{"rope_base": 89700.0, "rope_fraction": 0.25, "qk_norm": false, "attn_scale": 0.125, "bias": "none", "init_std_up": 0.0628, "lr_mult_o": 1.26, "schedule": "wsd", "decay_fraction": 1.0, "decay_shape": "exp", "batch_tokens": 65536, "steps": 2521}
Each number is 128 + 32 x the weight over its row's rms, rounded and kept within 0 to 255. Layers, rows and columns count from 0. Numbers have three digits each. The size before them is the row's rms in percent of the matrix's.

# gate: layer 6 MLP gate, 640x160, rms 0.0638, rows 596-624, columns 0-159
# up: layer 6 MLP up, 640x160, rms 0.0617, rows 596-623, columns 0-159
# down: layer 6 MLP down (transposed), 640x160, rms 0.0627, rows 596-623, columns 0-159
gate596 090:089190116141110162126199086165148090144131192147162123142124120142114141143133168081165142115113151099150121174130151109147132170184054102105099124146098192096117127155134130127141091098035112105089067087144118138157159105117126135101132149151109167182116089071156147113186172168161159123107149147185129059149134096061172156196137099063111151134136100149067125130154124104087109127119139049109166095114167071147119162127099116087134197140145133104099128105154113113094130115144142
up596 088:190152077110133107093161142115116074105188103115148140167132106104129084137132107156151106110096121131084172080106117126111083092054125139116164156123135093175124136130129114178070148144109136162136170081125067159091123127106161088150090193090146147046167121151095151080104133124079076090176124161095165162074095147106114150102156139187193070091077200139138135140122132148157155082137145104135147089133101132095148075174143139119155043125163154070115152135125119141125105151116118
down596 097:154126169134097120110131142085076091162126119164057154098104130116127102129109159091147174152092190130131117033157149124171104141114129119110165113191089135100160131134059140098164120100132126179169144095133064140123088154150117128103070170120162131095061154150083110189127141119064152143091131116182110125124099173175153129100175137141117126160157133192133125101163187158112140110156138075067120162122132116174153137137116159125183088098170198075134134169082155139150113131137067
gate597 102:085129137164114109124129119132176119171092149084091130072135149082169161155120141090146158134181090143134090114115117108195134147178039076152126143150142158130184110154133121085155177078133162122178131185093109103151133173123164155148117096168136136116065104151171133140116115034124096091148141119087131089157130073159080117175109147115128139132188154081142143105119098120172092135140116133070145151077108084115083152054148072122112173190079123089127100163099131155109114100155099
up597 103:120138123139110143095136140085110110157153087166137104135123095109102172095108152171136143093184187146095064122152144110101084147127096100194165103174113067149147091128152097143064122111083087154136124181169144075114054076095093127134141119151126133112150152156090091160148161141116171163154133160111108219128133126131150099091105146149134135121166107165150087109106227198142121186127140202137113105194125164095114142097150093104154128122098140113137103136148173114078203151103134
down597 107:094155143118118096095096087174123092172148134140061125147074097113167086143111045161119168182101155131099105092150101164154064206144075165205174111121143127145112116163202153096135166133086169119198113119127180112191099128154074107158115125128189161124126146178092143131126158092172119124137088145085104121147136127101115107142135151113097076163078133133136078117095079164119131176079151122175132127115116095126128129128110136181087125109093167146137110108131125093178128084160077
gate598 094:114171123117196101152143171108119141161124091093139112141119136121156120111092136189165096082147151073088128101098140154123207090140160112092126156127108115124079077117118137125072235177123078105155175182097112165152133153158066123139178103150105140135146091087095101089124136121129091087154132165168160090158128124146097060118087165204118055124106171082156122115102160098119135130185183094113066160154149098074139155153128132143121106136134115114139095134178144149133113073140142
up598 095:142136124081147172122128105122072137102125189181139194116116183133138107127146171145160136076101172137144134135161155112112154178118196102087098154116166106149088079061125129148136163095119162137125124051102148066154226118160098130096150108125121102139163103158104101144113150123088115139138181113078074191111061138137138131125141122121149128123117107148099173123118156141133190102148185145102085129099062116109104176125136094109174079094122166162141143184137168170141200102082145
down598 098:168193091131141179106086147125161119142138161100113173100110114212057161079092095106139134096119134119123108141105148123143163169103134168073134073115190098114137092079130121113159160140064168113101084138115155161109091152100083086146154077087065096172110102172180165150106136164132145132153108132099116100088087117142115125144153133132173064168135165097154105117148062124107127070172125164158138140115097144188140138122144143070149066145114167110094101142166095071120142131119195
gate599 098:114186131120117125126130124091118059104187068173121125141127084211182157091075120145091138119127165168138151154083167070140112160147116171138158150126144172161167120149144087082131138089150143188116094161143119137168119141173133127142101112123115164157128127106116114120120085121116088085146100115171152152127137182102166114103139173121131157155067091120121158107132176078137123154064140078089049106157067140144098129148128125132103172042068163122094098161150063180117118191130122
up599 104:110102090106105159138145132154142104072117146183119124112149120132162158101157236077150112137098111118060084144124120162157125080159110079118171124117138143076134166074124123117064150128179153149159142168051141160104120150130110095170159121139117118146172132053117112087148103140098188149112111116107111097058138094125106157117113133095148101102246130127136152110154176091141115084140126137137136106075164137106154094089067136145119099180094192127150104100086124174161122156091129
down599 097:111130165097144081086152092162192134095105180110141160184121178125109104142170142127104083118066134115203131150134140098091138068063089127158090103120110139158090114096140092154130152143163154159135150182049090165109141114077143106146143139091056086119093174162135121124115075139173135114107158134110137128097122194145133115167068056146170100094100150171131147108145135133194117102139177104108145160142125083146090099056125113140154121156133115148070144133101147075074116140078126
gate600 096:098175150123137103118058098117114071103123166088120161072207124114141154127169114143134148108108099132180105104112117132122176144133168097160117115082095106172162088143147130111121103104142108157186156107122098142138138125128114126200082133066028104110083152065101089105126186130039087153144120143124092143135114145075168149103217152124105091121112140104131147135090156148209126170145146130106118160161092144110116158101173132086137098156084167127163139146131116163183182150110113
up600 104:117183093109120204084102122126114129172158105130128127081115127158134097169129112159089201166048144129103126102084126145127173131121125064131106142139154069107077143109155157135139076066075196119141115112101130100078139152112110090066115159149125100119130127159194118135135136138173100069112088119169112112131138120114072144132109095060144155157113162166094144115122046128149125127157157146129154083152150173107085093191136119116199084129107154144112173097063166122135101154117073
down600 099:080089127121149132091139099115119101162148144128145141091151104167087142166154113067162084071106085108153102102147077111101177130108182146172098126162087139147173073136077164066190157136142087154143120105115094201143102200150135101128113114097100145074170114099165118168207156139100125159136128092131197160131133167127164158118089107122090155090100125117158098108143101141117094118088166144179150094112165138078119125115161090107109137166105120089170190100209119137121172163119171
gate601 099:098151136120172064102137163133138150052182110141108101110103128067127171086114136114107144064165112122095135131146137136148144046108112116149089142156141178084098159130149136143187150127068116134155101146082134141118106091130119135152096137088084186097133130048100187101123120173169172128144130124076107169113092183144102096098164134098094089161092124134073123140120118186196106160170059113112129107105116117106141152160139183177123081173137117166132154124097097119186108130082191
up601 108:152127160079138103126122161107142189115119141145080109165104083122164130113137150132140123166156081087145120131087173155088123161071160161106137113159148075104177177171105121116157138132131106132112148152152147054131102118110064110156139159088116075114124171153150179122190140138140100078102117106080110140066106153160123127141085086091060153168123118124099160196151136107115160150125152203187127076156160126078110156128108137085146177097125136070181123117168088130191106089105048
down601 101:150109118101193157112176152045159156118147077114115176124177094147130109157136124195183069187129112077102112100154133167135111158133121130086090152057112103080196125160069062106139095112078131193123147158117124114178092104125116144125091112053085089107096084142188079093135121094083160122115106103163098139130095133098174128141146111156102135128154129117164165135131067103094136157115076138123170118115144156137161108089111103169073157132123081129125130151124151133205137114109136
gate602 096:118129185076107090168113154148101147201179124134115131141089073178117171113162111139195113130150143086150058145168161084065134118111120136108109109134186148079065077156159157075128193108119169151156127116125124145151143119157095100148072156113144096188127142183105146052101065118157117127111162133107163049084104066142104140111194157116089110117110066151131147138097143159137116124091157132122127144101128106127120126153202116119141158105145131176135114163079168146082129126156122
up602 106:134203143129158131145104117098146118097196109108170122114131114152140128111171137142139099126112087098162054123152090124112074126154097135087072085076096090107135117108179072152152079123115104167172163175169111156166106122146155148099154158059105138170108081132112140177074112145103175175091132137143138135169169104135142095065080120142136099132124186114182109115119116132112087136176135100101136116129144085103140112073115091120111134231128090158094123179099095198111147106056106
down602 095:176140115142112116102212080169111104151117164130133083121137047101122139126110115097170150137104147188177129096156178112145184206101097182128090142178168134176129148165136158085126113155120158120155121135158068190153142053124163152101122115101093190134095119134120134154126116109156140068142137157187097135164177132141143143123122162096108085103095121117156113126075141068166132104141134130142140093136135144133144089097084123143118046167092112174122165100148124148149166088047072
gate603 101:155136121158122111145126155163104148144165138085097122171109145094137124177079229129168131127135159138138115157149125153140098128120169154140157078112155159109095161124124138145164158109137068147172172121202097151159091125086093123098138111080139126066150155105103177117122101114113133148094096102129134226111150134143107165091071113119110174099137127169151101080131129176189217141070114141064061126099100119089133104202099148087118042147139105130161122169132165127114142133139161
up603 108:103109095133090110120109131157131162176118145151085188156120088093135095199198088167132102122117108123099156086153095134188165117131161103123121122121154158126114179153142130090121101113178067115143056174145105114111119094110147116087110143142107119057116165059174130043119116061134134137157147057128171135107171120128115142158169093158144078137119078158136108090116141109149133121168124097099081084155118128137102135097187157123113083167129068050100128105057161084143096108125146
down603 095:158091189105172108143148075095102158146226143111162130099150106083063145102094171159085072153171200098079147147110121141093068121101144112114182077150095135135097123149117150160181143094174079109082162160133097108117101154148166134108172135177115154147161176084078191147128137110136104140105146116121153095111104109157079137087106168131088144120111137114157140112194116173101138126119145181147142135061084135082120069181120095112139115144158165147095140148139148149104194124139128
gate604 095:076111087069145120145095111124168156114079116143105114186120171081100169122125179095125129077164102170108094113179120129122042131057154142084110164059119166149150153113116144087141097092098134163108089154142160121153087126157114143161156136106068197119164078126144080126129087119129102126165179120125108156100094135064100145103118131134138141184100071130126140154215187146089058108094084107110120090117139155107146174117071113106169152136119133115158182147128111112132125149088081
up604 095:047125117031115159130133131136147166136089085113093136153134187140188164091125143080096144075140090082175119120113098126068109127114153104138164173143068140118127149125143160132126078115100086047193096137112072116138136092099095094155146108103092176096135064173173159144149145146106095137089110200090102084147145150102121152129100164131084104159109127125112157144115131174092106168161144145093170155136159170125124162121092123124123089085129185179172114145103178094122171156105159
down604 096:135153094152158094142147108167123109165157107119105148161150092136136120136160108107108127095121164111086140171136108132164086151164103151121140135095131146162172071150084103167116155107079092142044159130110137164123087072130127132112116106162126135125166141160084110054099093129074115050131094111135118137148107114105112134117121158119142127072083155016173105110159133174159178059100143125139081113104172124123103107179150116129140132132177140004119108086142126136132145067117204
gate605 096:107123151113133077134125117189115097095193132111153143094142078163099104099164140129123122126143082154155165122129101072174148138096181159158148153124078098128154173107181110165097141067068133097145126138144107118080075096061119089164093126105150137155128115154107162136160146175152089158111115127138200067134161123195150108111120142172162127086167155118141175115066165126155093140167110170147070130093081186135137178122211147134127090114146140105150092098118174082194085126116107
up605 096:095109104101162169190143124137128138088150127107103129135148071072102107153120132134128125071140141150161149167100060042094111100118142146162168081159074115105133090080151134158132192115234133136120167114160120167182122167167184174118108142120172072115136153147095172163164131155126101128061094157143080078108083103139070137133108164163172107137154101116118125150126097120142111095113178156153116125147145125119155156163172061096101137161076101080136162092157126144104114103139179
down605 099:191106111121158158067151135091115158098092166145055161083118098142122174179127145174082122084122119129155147064090094147085099090140125109143182120095094129080067093208130116139132159165093186117089133132144127151045107143169124105101164126095159134123111141140139153112146137133181170133152130148130107126094146163092077139108109151088132131159151103111131132137119054113128094147110206078116102161195121095108108162115062110084135104103145137184086120137142070119129087182081116
gate606 095:143177141089174116105127161153084114112176180123160106100087103075121105057096100112116147106117108172134140144158110139141153153188206121108144130105108140092074075132140091118110154155081190179079091071121170113128102119142094147133112102187143097068108102173173126064152148075099078127154121145174119123161090114116146096066132159166149173159084107129138221138132140150127137129123110113121125119129103150116098080189117149162148106112142178156098169097118185137160123107158191
up606 095:129116148183057133165081103130144103163064120075077148125162186169122173119159178129095061067120133101108075174098181162084118068168114135102148139165119115117142107120103174153118145113092130133127100193102148150117094138083142101088124140063145219125119191119095136137077139122166126170162116092063112116111102141120131083126160159168104081179151120116145103111136113088117115144108173167084098188137147123086145156176188131089126130198118092119115122136109126101128145138146115
down606 098:110150094177120098132069096107143094086117125183127084075168139131144165132132135156090106129120087083149190112118114085089106110145183083074096084137078132087058151086099113119185140106178144143113090127013126071172138138091198166159118119132083058151156139204109152101151153097104155121081117137152158099153080115102106126174116109156150114156100182119133153130148091173106077129086161089155097100139145128112166140151144098118134134138137095161091154145109169147156142130146126
gate607 093:152131154158159121127084161163095151108123170098098097134124173166141144124141110150100142161148148101074078155156108118091079149152176111129144063131095174181115161093146133168146104127114149158132120144148140081157143124164122102202165103101110096131152140087168120143218137121104190223218122195171137127102084090082117131103105176117091143144120134127156200166184153122079084129125161092116147152107171134147153114163162151173090086064146141154080140133152109120154154120112125
up607 106:110079167103094062101098098088111123149076074125093109110099195167203138145131122127142094180130202172120140174086168139128146138133157152145086110159150185171179145186102111141071108177106147129116125122113139094148114128152123160125172153150177075121139124106121144185135090107125127115110080119081112103106099167109128103152100180119120157166129052185125085118121132134139202129177114114144126123117169176136111181193113126162162126188082167120133086104144120140098152145112057
down607 102:127111136141085096114132117117147122153111157170149168147086126089161114162106101138100126108153147151150166046109125113126130093074152192140109141144150104167107155053116127115113118109118129076136112076144179118089124079186157093095114094159214151093171103096068118172127177125142152152112139113025128098117115137193169135173089150075156116175046095089139131092131159145164098158161138140146126171104193112125102199166119129133190100089120135167135126145146145130115132119177126
gate608 108:148115135113109061088125103185138076119124104140098140114091143167137113138158128116157096188165109131171064186171065157168145065155081097150180138093141178137153146131162129137159142182101116143114158182135149165144137143165136088134121136137106104183167193107126211154104149058115117108109142110084159157105159128176173082153137165093149149120090161121109120159131063100183132118130121084148170141078131158111083102162148102157183130085149115087128131158144154165130160152090055
up608 104:144176117144155137105190199142129168107098144074133113168165218136114113168150060119142081158137113082079146138170125086145108124120083113119144124150168158154114122204097127134140162145121133127139109158155161139115130104113084159199116126117124084129126187109126171204152108160115154172119122073124063096186121068121167159164122101136169111191125137142157164150088103116149105161104185092121138163114068179117166147183146158116131145104107146085154110095155072151105123099160176
down608 108:159161131165104097118160115133164137095100087116116111115108110144071131118172125061120085146107085163141168107168109134144089060095144154134154114148146150124090109106066082153125106112104142120097123053178190149119112122178169173104103069056133151105167088157140110146163159127124128129085143166102072162114116137101142180137122133115156159135174200083095119172076073124137081084107104092128072098072069146143152161164140112128143153168127111079098119127198151136141181126070101
gate609 091:181101113097118146128162182165097135106108132096133158101180204111102129151128094119151103056128140150152148139179095113148071103114102108141194109115162118079093157121173122156129178117079153169142173129078131145130146072118192139142166112145120111125122114183095092158148113133163081163150179122190113089121102113082131184095175099144150074120102169205146160178175094128140108147112082182129151145105089142088157158083204135110091183084135115128105106162080124116117107142105124
up609 098:159077129144179085144123074102147171139071169118108136173097139147108125148145131139168170099135169112057121141147114123075151113105083113140175105151150162134079089142094130130165060120197138175115045122101103138106075086080090123134137123166163192126134144116131120145095142121187109141154152169134080084165160169140171115077102101097099139158085126103088054082095148115225157128121126166124162124068097071158137107109115118097175147126112082142133127163109113131099159116154122
down609 098:130097138157183104147122162136159075074100104165076095079096099111161062173132135107097153138110150151113156099177127085140087161149135129072144122122097177116089097120145145093151125152164135195103056080102155100135187127084128147155155134141075164126129188151126104144117145171182107167077097126107059145052116122158119159103162099132148156130096125120133127143124188087136186057072152127123099127119083121107165126147095144113170105059103188157145124102121167122103142100143187
gate610 101:158115143133090116082099129157143140142170165109127138105128075065119108081097146114086146126101196151155189115110105148116161108112189142122146196139114180137161176134139119077151125082170140100116158120149140081094110111080122091114068084079176140097172123176178150141127104136135150125159036099129129173180061131085113121155184126135107141086145107130138139115127143082180115141188161094088156124120112142137139069104166111111106135118169111125103066154077104100093142127225146
up610 104:111124111137129113080082107108156106112103176145122094152136144156131075198103135146139110165174153158136088104149182104183099158155112075158087074085167108177122163149130136089154165185076091087173084133072132124144127141143108171134108148103069100097091141126062173195133146151117076111161105167136117140101175185131097145066129153091109081084135100130156141058137122156106143128124125139129149155125073108159083127110087133108140083118089125131187159096095099086167166144051138
down610 105:092156108145154124084043145115165155114083168107143094121114138076112112121075110156164091107099175162108190078130154143166108105114140172165111114113145140179140119184126174099079104132153102115179189136100169138139139166104152151069124071091086149108105131167178113106148149135137083146093146137111080159191127123083191134118102171090104104146141060112151107072164199147071127121204141103121179114117176105171139127148187134086178107131154110123153140119122090113121145118107157
gate611 103:163137089193153062144103129143110129158132143132139109146136169116104141112100147124070150137128156131155149107112125113110101148172109108159102047129153139091139121125160094151088117139105118120127125140143159130186119036150152135089117165102094083155186088111163209089118228133085106073147034160159137107161134119114142131123158153098123154168120162085106180154132139175146113090145109132182089139123118157128111159079150172165173110148117163182129113099134211141067162157171131
up611 103:102206171165095205076084120162113142146084094171137125153140098039106119127080127133079072098117091139118204073120148088175099163102135135158117178128126122084177121175131093081114116123112147135114162138128165094098069129120169135100134121177071118137091124121129164187161171161143117127102150144128117147101133095104131105194083156146151092134130114101144048141129113077145127118069119114148163139097179099101091127138100139033153169116145093098159129102120151133140144101110153
down611 097:152152072186127107105092131127109112101119100135168145116203172172112063075086173100177174067118105110114173120121067150163178143123062156091119094172096126099077139102193147140107189156141109108158127156152155119158140081086166154132111142166162193176098068111140135130145144137148123123163119106175122142137078212115093133146103131169062104172137118128100116154160161117152154109151150121126062171114100127168168126133135157115108090111108126114173083113138100172151073150148120
gate612 098:143179138080070111148160101116165116130140175153114118131109147137119121144162140199133145152086127192065058095149104133121142095125128077138109106125119111101117161179102154136146091117087115100117127133173102111115111085063105062144122090067206120185129155110174100100146129164132129171118134147166126145179123120129177119141217151067149133151182120141094073121102097081117125131108111126070136140149099096105127137085087131074129084104141066180168074197132094129147149124173094
up612 100:133126119154131170105149125174107124098157125121157115125132095148153150167117153104092081131145133110091089102083135085099103130115165135237149105109156110149115100107162105107125199119138140115102186118099083159111079167164102147074153147177111185148113070152045098186126128169057148132137124110158152142120126168128116161092161147094123233152090100117168140045106082122149106160096125138157081111138157120123125142069132126106081103133162173114190130070120130090134149114081143
down612 099:219181110108144094111160073075116137193132075185088102125130086184213128137112147072190130166085120136147122109096158088163102090115125139167119149098147121117125108080142151164086109155151141116118158072181136116110161137112125117104137159147151077128153086140138152093175130081101119140145118149089179140099099136141128113139154107181137069118081132140134144153177128177145173059136093121104151123141137126112201128137183086105137131088126150114088169080194153110096087101163081
gate613 094:104160157126117155100128151188149095071168123099052049112167114129111097160152099155132102101173205176078194156157160126083137085122079086116153112103137186121142123219105118139129134097111141148177176094103095167133092083103111086151147181133189132151151123128150173126145150073074167139135093164165144110138146113123162140091107129094144156098140120154152182153181118125091133141135091159138135097187122084170105093066100166093101111106091160108157113151170122150144123129157122
up613 111:094149150149071104150164150143105133168145200137082095142103102131156165116182099193139192155144162183088169134178166156111140144153079070126172079148094117211121138149149178127138145153095085125147143150129129139151125043167168102081122160113104126148084187140113182181095149138123109149076107175139125121124146144147168133018135096167143161063135149119081172151157183116101113116101130151129184131130125088082104089117123158137114115128122143131099119163127104126142084143146106
down613 103:120137083081043126142149107174092142124121124141145156079056042135121107141153049140117153128128196168159116131104117089118113167096105064109160133148095136145103133134202172140179135085155132125116138111111108140132116141125189140155087154127089144130056126095091203100133154159193126109157151097115144126187122090122139165122123158161151116109129173111116140131114119103126086093120183141129159100073095121079109094171118083127145133140029069122121117127118081089120091148081152
gate614 103:194097178108164132141164120150077158171152201118076146069169093126190153114093162202141158083080185095107095214136159087149091122145095130158108117182113103121193083137101071155136150093120089115156098175088142114129144131091110115122124161107164126114129119071135186123144177123135091091119112134158153104087119165132090148115097102164144118113143157174155115164163135107164114094127133189110139116164101147079147102170141168142171120168141160164088077113110185097100148126133140
up614 100:076097084109150195150157147133124125090084113146124126126096149173085132071123157112108085149088119144090144150149141103076175108156152124053107112116126156116108107151120153089091098172175096198161138221169151090169115124112126163132176099192138158130101120172051132107114108177148108079156154165170110131086184149107164120097136158155135083137101104109110122144155086121146111106172113100156067127153216189145155063096099102113189131137122121128135106106153141103148154105149149
down614 102:131158106108113174149111139137107102149114172116112072088152152160105066133125154211169130093073132176113151055121092088121167143100168175126148119158100084101110075128107164149105162159065117158122148127215123077155098148139115152115139166121128152134118130144101131154154132065106112157135100098132127107110151111197165112093105168121143180160141180164135161155103128130158128087124106109069117111124085064103156182104203177111127115144171102101096114129072174130167067103152185
gate615 100:148147166160135112136143127097162171150167150118151145139115149161150132093135200142116072135183097081145130177128076175099183106154170128086161117150144129142132103119104104162069124101129106181168029141124091138117141140137142157141129126138088094185182179112092171131105096097178087138089180075114130065156087142112176160147161156121083139124162121132194105111164104082173171136149137146130124114162166182093111137151123157109063140124138084177065058141126110076108126116097129
up615 096:145116155138126120145150133194199095075097111144141129144161154144173146139140179164128122088123118157110075133160121147083106131141208122124141161147143073135059105067112081076159155130103134107083113084107064130063155170121147099150138113104144103171119159079126087157173129153119152090174084145124105127065113155071183106140078128119108146117124125156103137090138109128133039126158105113167182125121108140192147116162140084143134170119094145140122157178111176094175167201080117
down615 106:116124124109115170069145072173122078162142130074145171184127158105108133128116084185137149107133136148100135153097196117130126131140156158100104130163124137092170149133129112117185096188114153119058120126121133106153116083183102074138052167160133114128132164090121174138151114047066148118133071109111093060110155146189082075176119144164115104132116070122125135159109155111142116151133146120138086160123100172116076159197168089176175120111147096101170172103096148153096149174094126
gate616 098:139099125154174089169173110189124127157113137107101130178147155125149137078083133111083146130077157101115124135143098149124151182136126147158127119115131164114172096179151074172160138110040165151144152100082059150171114149128129143145120181156100121092155137136165126129173142059118116154158120141099071125089202132139166137116178174089165152137123055103137153122187114099148132077106076099065112083126090143155151146057115102120129170133103193152106104159082131145129129046114142
up616 097:109131146105124109109097105138162157152133116142167136166092122151158135131112136149114120079191168129103127144086122170176126123099124172149123119067133182162110073162134102146094160143163170190168174066131162150131089060071152163146160192135189115158125118093172113084154085101142174139085106126128116122095108137178127048102144117117083092175137092155112120163090103207134158178109186146102199100144085105138161155133135164103162149175105133119092104114074152115164068133121155
down616 106:121146121144173142085083140065110148089079117133147128112107104160170096172141130155087152218108084106186148102148108104164105150130028083161150135112152190133114121134131100121107123197109107117080129112135123145140099135121094134125085089142067141080155070150085089139130116136157111053153144101131155191114148171149111164154080090177110143094181117099131124134127121092157105112153119113086082198079158105131148073116120075105153188130137118118150131126192121139077134105190140
gate617 098:119138149122101075115136100161047162119092076128083102152177145125166126120169164142130123135086107085138143161069117087090166146148182172084079108094080065163172127127127152091131163091142187151109097126121168117150125149206205103153124141129149119109062106120069158167141171139126146088145139094165129146140178116150113085173140196103139163097191139091098105147185092158082165124124109156098127120094137113100117131155114100108101161173073097131140068121162116143171140168132153
up617 106:128098093152110165164082129158129116179155085106179169119122154128134154126110094140131100119120073160170132125116106170210144109102156118170117161147126105150130168122147140170085141133131201078138133116130034114131157149121104145099132143071108109141121096184202156087109108156111181134140116143173128116167113102135157135095118139148083104137170163134071119110150143110157156166111138102087074095162176065092187127123057111121145087155073160090101120101147130151057109047170081
down617 098:191125118180093178104130125126184153124139087110147127115161137149132124111074104122110115134156173087134133176095183122185148104188099097083193111131173087122134103146113128104170152089060115060120086109100179140167121089066112168147098147127133197159126094123209108111133151072154125079094112162140068149124167106163115107098179119107138076185125105136173150130160117153174143107140110131131122157217172156083171087161158096121139151163093137139132121133152132140133070116137100
gate618 108:188125111140099082110125119099135042132107158091125143108102091163132124186079072162136067147118150078137135162115114126171128143159147140089129161177098113153083110132149108114123136138180159158144164071132118143108091089076101132092133108155123137100101108074119152143119111064146161137115070088134111040146093115090125130103057135190141164086098139083173136138145120151075147137108153162174095076148208124097092095192127154147092082148117103189127127132156187114164119094148130
up618 100:128130070143109136118128085115176174114130092178085149161167150184142182067183129138130124127088170141110083159124141124161165159161088119152137105102082180134102127132116081154130113185165092156129147139162089137118081139107050134147142111147133112188113139152200123113063136119186129126131112171158126130117103090100023197157081135137107087178126122092163166133111138156140151125145110105135144172128108136078195117195140088173133080115088112112146110142101149116167097196113117
down618 105:106140138149099146156140167131167151100077175177132196127169104142092090137122159159182106148063167102124194186151123107059138121138094103122128137091118114146075127146116120114170150067127161194079137086170090107146102114089147148093092101157090157096097145164103186090148094129126151085101133107161166107085176141073119162129137123109112141149183124171144076161115145122154151149127096168074159112112103077121106095118136060141152187108051123164107119172137176134173126128148081
gate619 110:081141089110142117080113092133175105129141126111108132154077103116189092171082077130170131158188117144110082177075108157092128155122100160052067100139164128136158145152157133148152088143072141142080169082154156081074107132158109153128091082175161099065156109094134145144084147157142119128136147188087135130186142138174118078142147182074184101134136158105138165118174126136133172101099114150144147108104096114132062109108193097144108144099093176123096104146158142098175179136134084
up619 101:179097182144088145079109142075137143126129108107116145154042145182135169114126104078123132153095096145158166130104116152137137168154167111107115166120145113123075097149161177110135173125127130120132119100124124176157057122103129115108140147227144049136104110163076123180122121140112159103133102072120124095113165096108131222115149145134157137082094145133090110166130148099135100092179091113117216093149091098160147129121098108160088101154113066126154147166090040088163145123152116
down619 106:096096136109120120145134141112193111077128130073148122122107131175127098081139105111141081142086141155114119144136116147172087062096133126130070144084162080137143110129116137169101143175163154123156134098189079158121141040091156123150097140120180086090157098112135139143143075118085142101090117077120099211086094110118062071097128184114153110166133149124135159115126118132121191108081072101158083150122119095092108196097106095097145056127129119172159122049127150144086130172096122
gate620 092:121118127106181145139135142131040133172173150149141102100160168087130111096113125126164095104113127123151134119150116104105112115119145076150132145131102141138157143097102058112152129138097077157145126152121146131098166147170120150157152105105098160128140068060147167126179139137065130140153080185147206084067150083127106195107167124142160116136132154130173175143135181130170192209100104099101062080181140109090117110137132115080138075095164149103107064164126124135045162128146110
up620 099:139134145135159114117147142101168126177152124177129154130112131157140085128097129099122122161172173124199154067181146196133092178119085092162116151071101101101108153170137116133165157124102081159123087185090108111093136067134064133138121081125208081124046118090115119187138095118149128139142097136136118159161109171115084126136193124136109123145144147053170111160153130036169134121096122114117187202126142080133135106163143135103163148136180144147100122143100112116145152084080145
down620 100:156106128183130117136092119172088115141112123111139100139079085077119119151147130143157090118120163108127098102187128121093082154154064156138146150088156154158124140086131137128134114088097098110141122148135105094132165143161062156113152094183085117147184086122139129106156119171172159123160077155082119143118050083179070150111142149175142135129135164160104185130109121166176106118173117094154140085146113158127060118095154173180162122118078068132042112178099054169067169140116146
gate621 096:167143132133122083089149093103088081101149121102134119108162185093113125140080119114115134098194122104080183188097162140082111122110096104142152060095119124104070115134144109099152126169129123092113135111103178139104174146182185153124158157102072143155114087200127125101163102143169126129167125145168152132087132171064114133135132173071126093128069186122167159085138160157144137176103142125080107155106041134091136139124158188097076127130140155185175112133146103122119192073111102
up621 103:143164073092160065098169127132111099142110127149131100153143146142142178141211156096144136113110051105089163138106103156093118174164168214103097092101141092183134113124127126060125166086126110106147098064060103136109131165133088144135136107144138139083092133176108149082141134083097095136100134118110089124182190165081178108119141167073127118086156144098164151121128101119169171145126156176098135142125099106139151109104173032162095112134114130130117089133092088186131135123168088
down621 094:126109151067210060153150132107079139121157125050150150116132196156119150143108167065109152081137099115172136183103140150147153186069131140098122094148129112170126109146110141083101171143164172137136083104104179133103166160131136086129098138152146129117126134188137159133102120131141062098120176097149116182184156123077177152158072173062121126133142117153166134129131126127132160149150108152110186060119091149098188116125163074084104106086133116114172128156166168169094134118176132
gate622 104:094120046136039133156104135188097094129139109153111121128084098129132147126133132076182105101164200110150148102159118153130148135111091181111167112169060104162157106172109135157140114097203147144120147170147109102133112158143125152125133140110138155117087115136168114129079102082111081133116196138101121055100150088141139160059142134115126090149154125142144091152133107078050157089152162134151120121173069121082126123130156122097124103059068151096127121092115130080103156141219156
up622 111:087108124159122089094134062123155128133115101095133122077120140126107126119058083120136181206107119103061129177136128125124116152078131142142148150156164118102107138130155109132140136158155131162072068105158166166162142131117074168110111163094135101094096149081157194095107105177160119136162173146156179065081155097102083152103143102173100151135157155129195095177093127107046087187138114105141135102126113071165169105083107091130112091158105141100078103087138161117106116069152087
down622 101:106119059106110183107146118129060141086108131106135097116123120192173143160156155172072096122099045105130168125139194151163143146112120152101076164115153141163126107109104071075165133087116114130153138113132115222104069160136207114136140158093113136109137132088098206113121141176152069117159111102145150129133119121094108116158083135081135119090092143147173107177150166132161186053098116092113106155076120175163117107180171136093105127134110112168182120152108133128123136095112130
gate623 094:150194185119131145173113102112164132180123097153146104104083137132124189112153146153174062125128139224138150104174110160146164086186115153108132114104145144106103137041109124152103136090174152108089109086153155084105084159190121136146129132128163148076121132136094137161100089142137162072120147144134107107164094159085093105151094121074134126129092097184135123130096205153105149162099147140144092124137095093094121129100118072174161133161167195107143206159181124163111134091136093
up623 098:152076159134163147116111132082153149104146153101128124151083139115049112124089043149144119142148107167120164130092075151091155170124058098106143157079151148134145139127130146067119121116133158122106082123165075101136104101088129177139158133149194099107141111146137137097154122158126108118101118125114130154203119175152118079139096101063085160103070135126054088184077096113148102122080119132131123071130102142108113071163115090115122096143127119143177211115167085103061113122207132
down623 097:158107139138122193117144129088101091113154162134136149172104143087126091135116098160098162111138114190122090220101108109131134156111099100161124174137090172096191134092141137139166133138186150140172076160151161148140162095122029089120110137169132139148101104136105145133086068111120149186096194062157096082164130078144147088145086150120116137123130104160060136125116136106165134081099166087117128092125143140128127120158129216123106103204132079161135136147137128154064088179124110
gate624 095:170143147122161130107209106149168099096125143088105086098131128106147111112115072122077173155140118106079102100130138100144126199067131092112091077142120144116130122170162185081089156121188124112127130138087084108121152103091139148108059144173119106114055135095082118138125080058116076121073124165158077150126153103106143107105125161115129111121185144159136151154159147077106101131152117182096101103131142123134152159186167141167125163094128099167135121111142202128094089235156121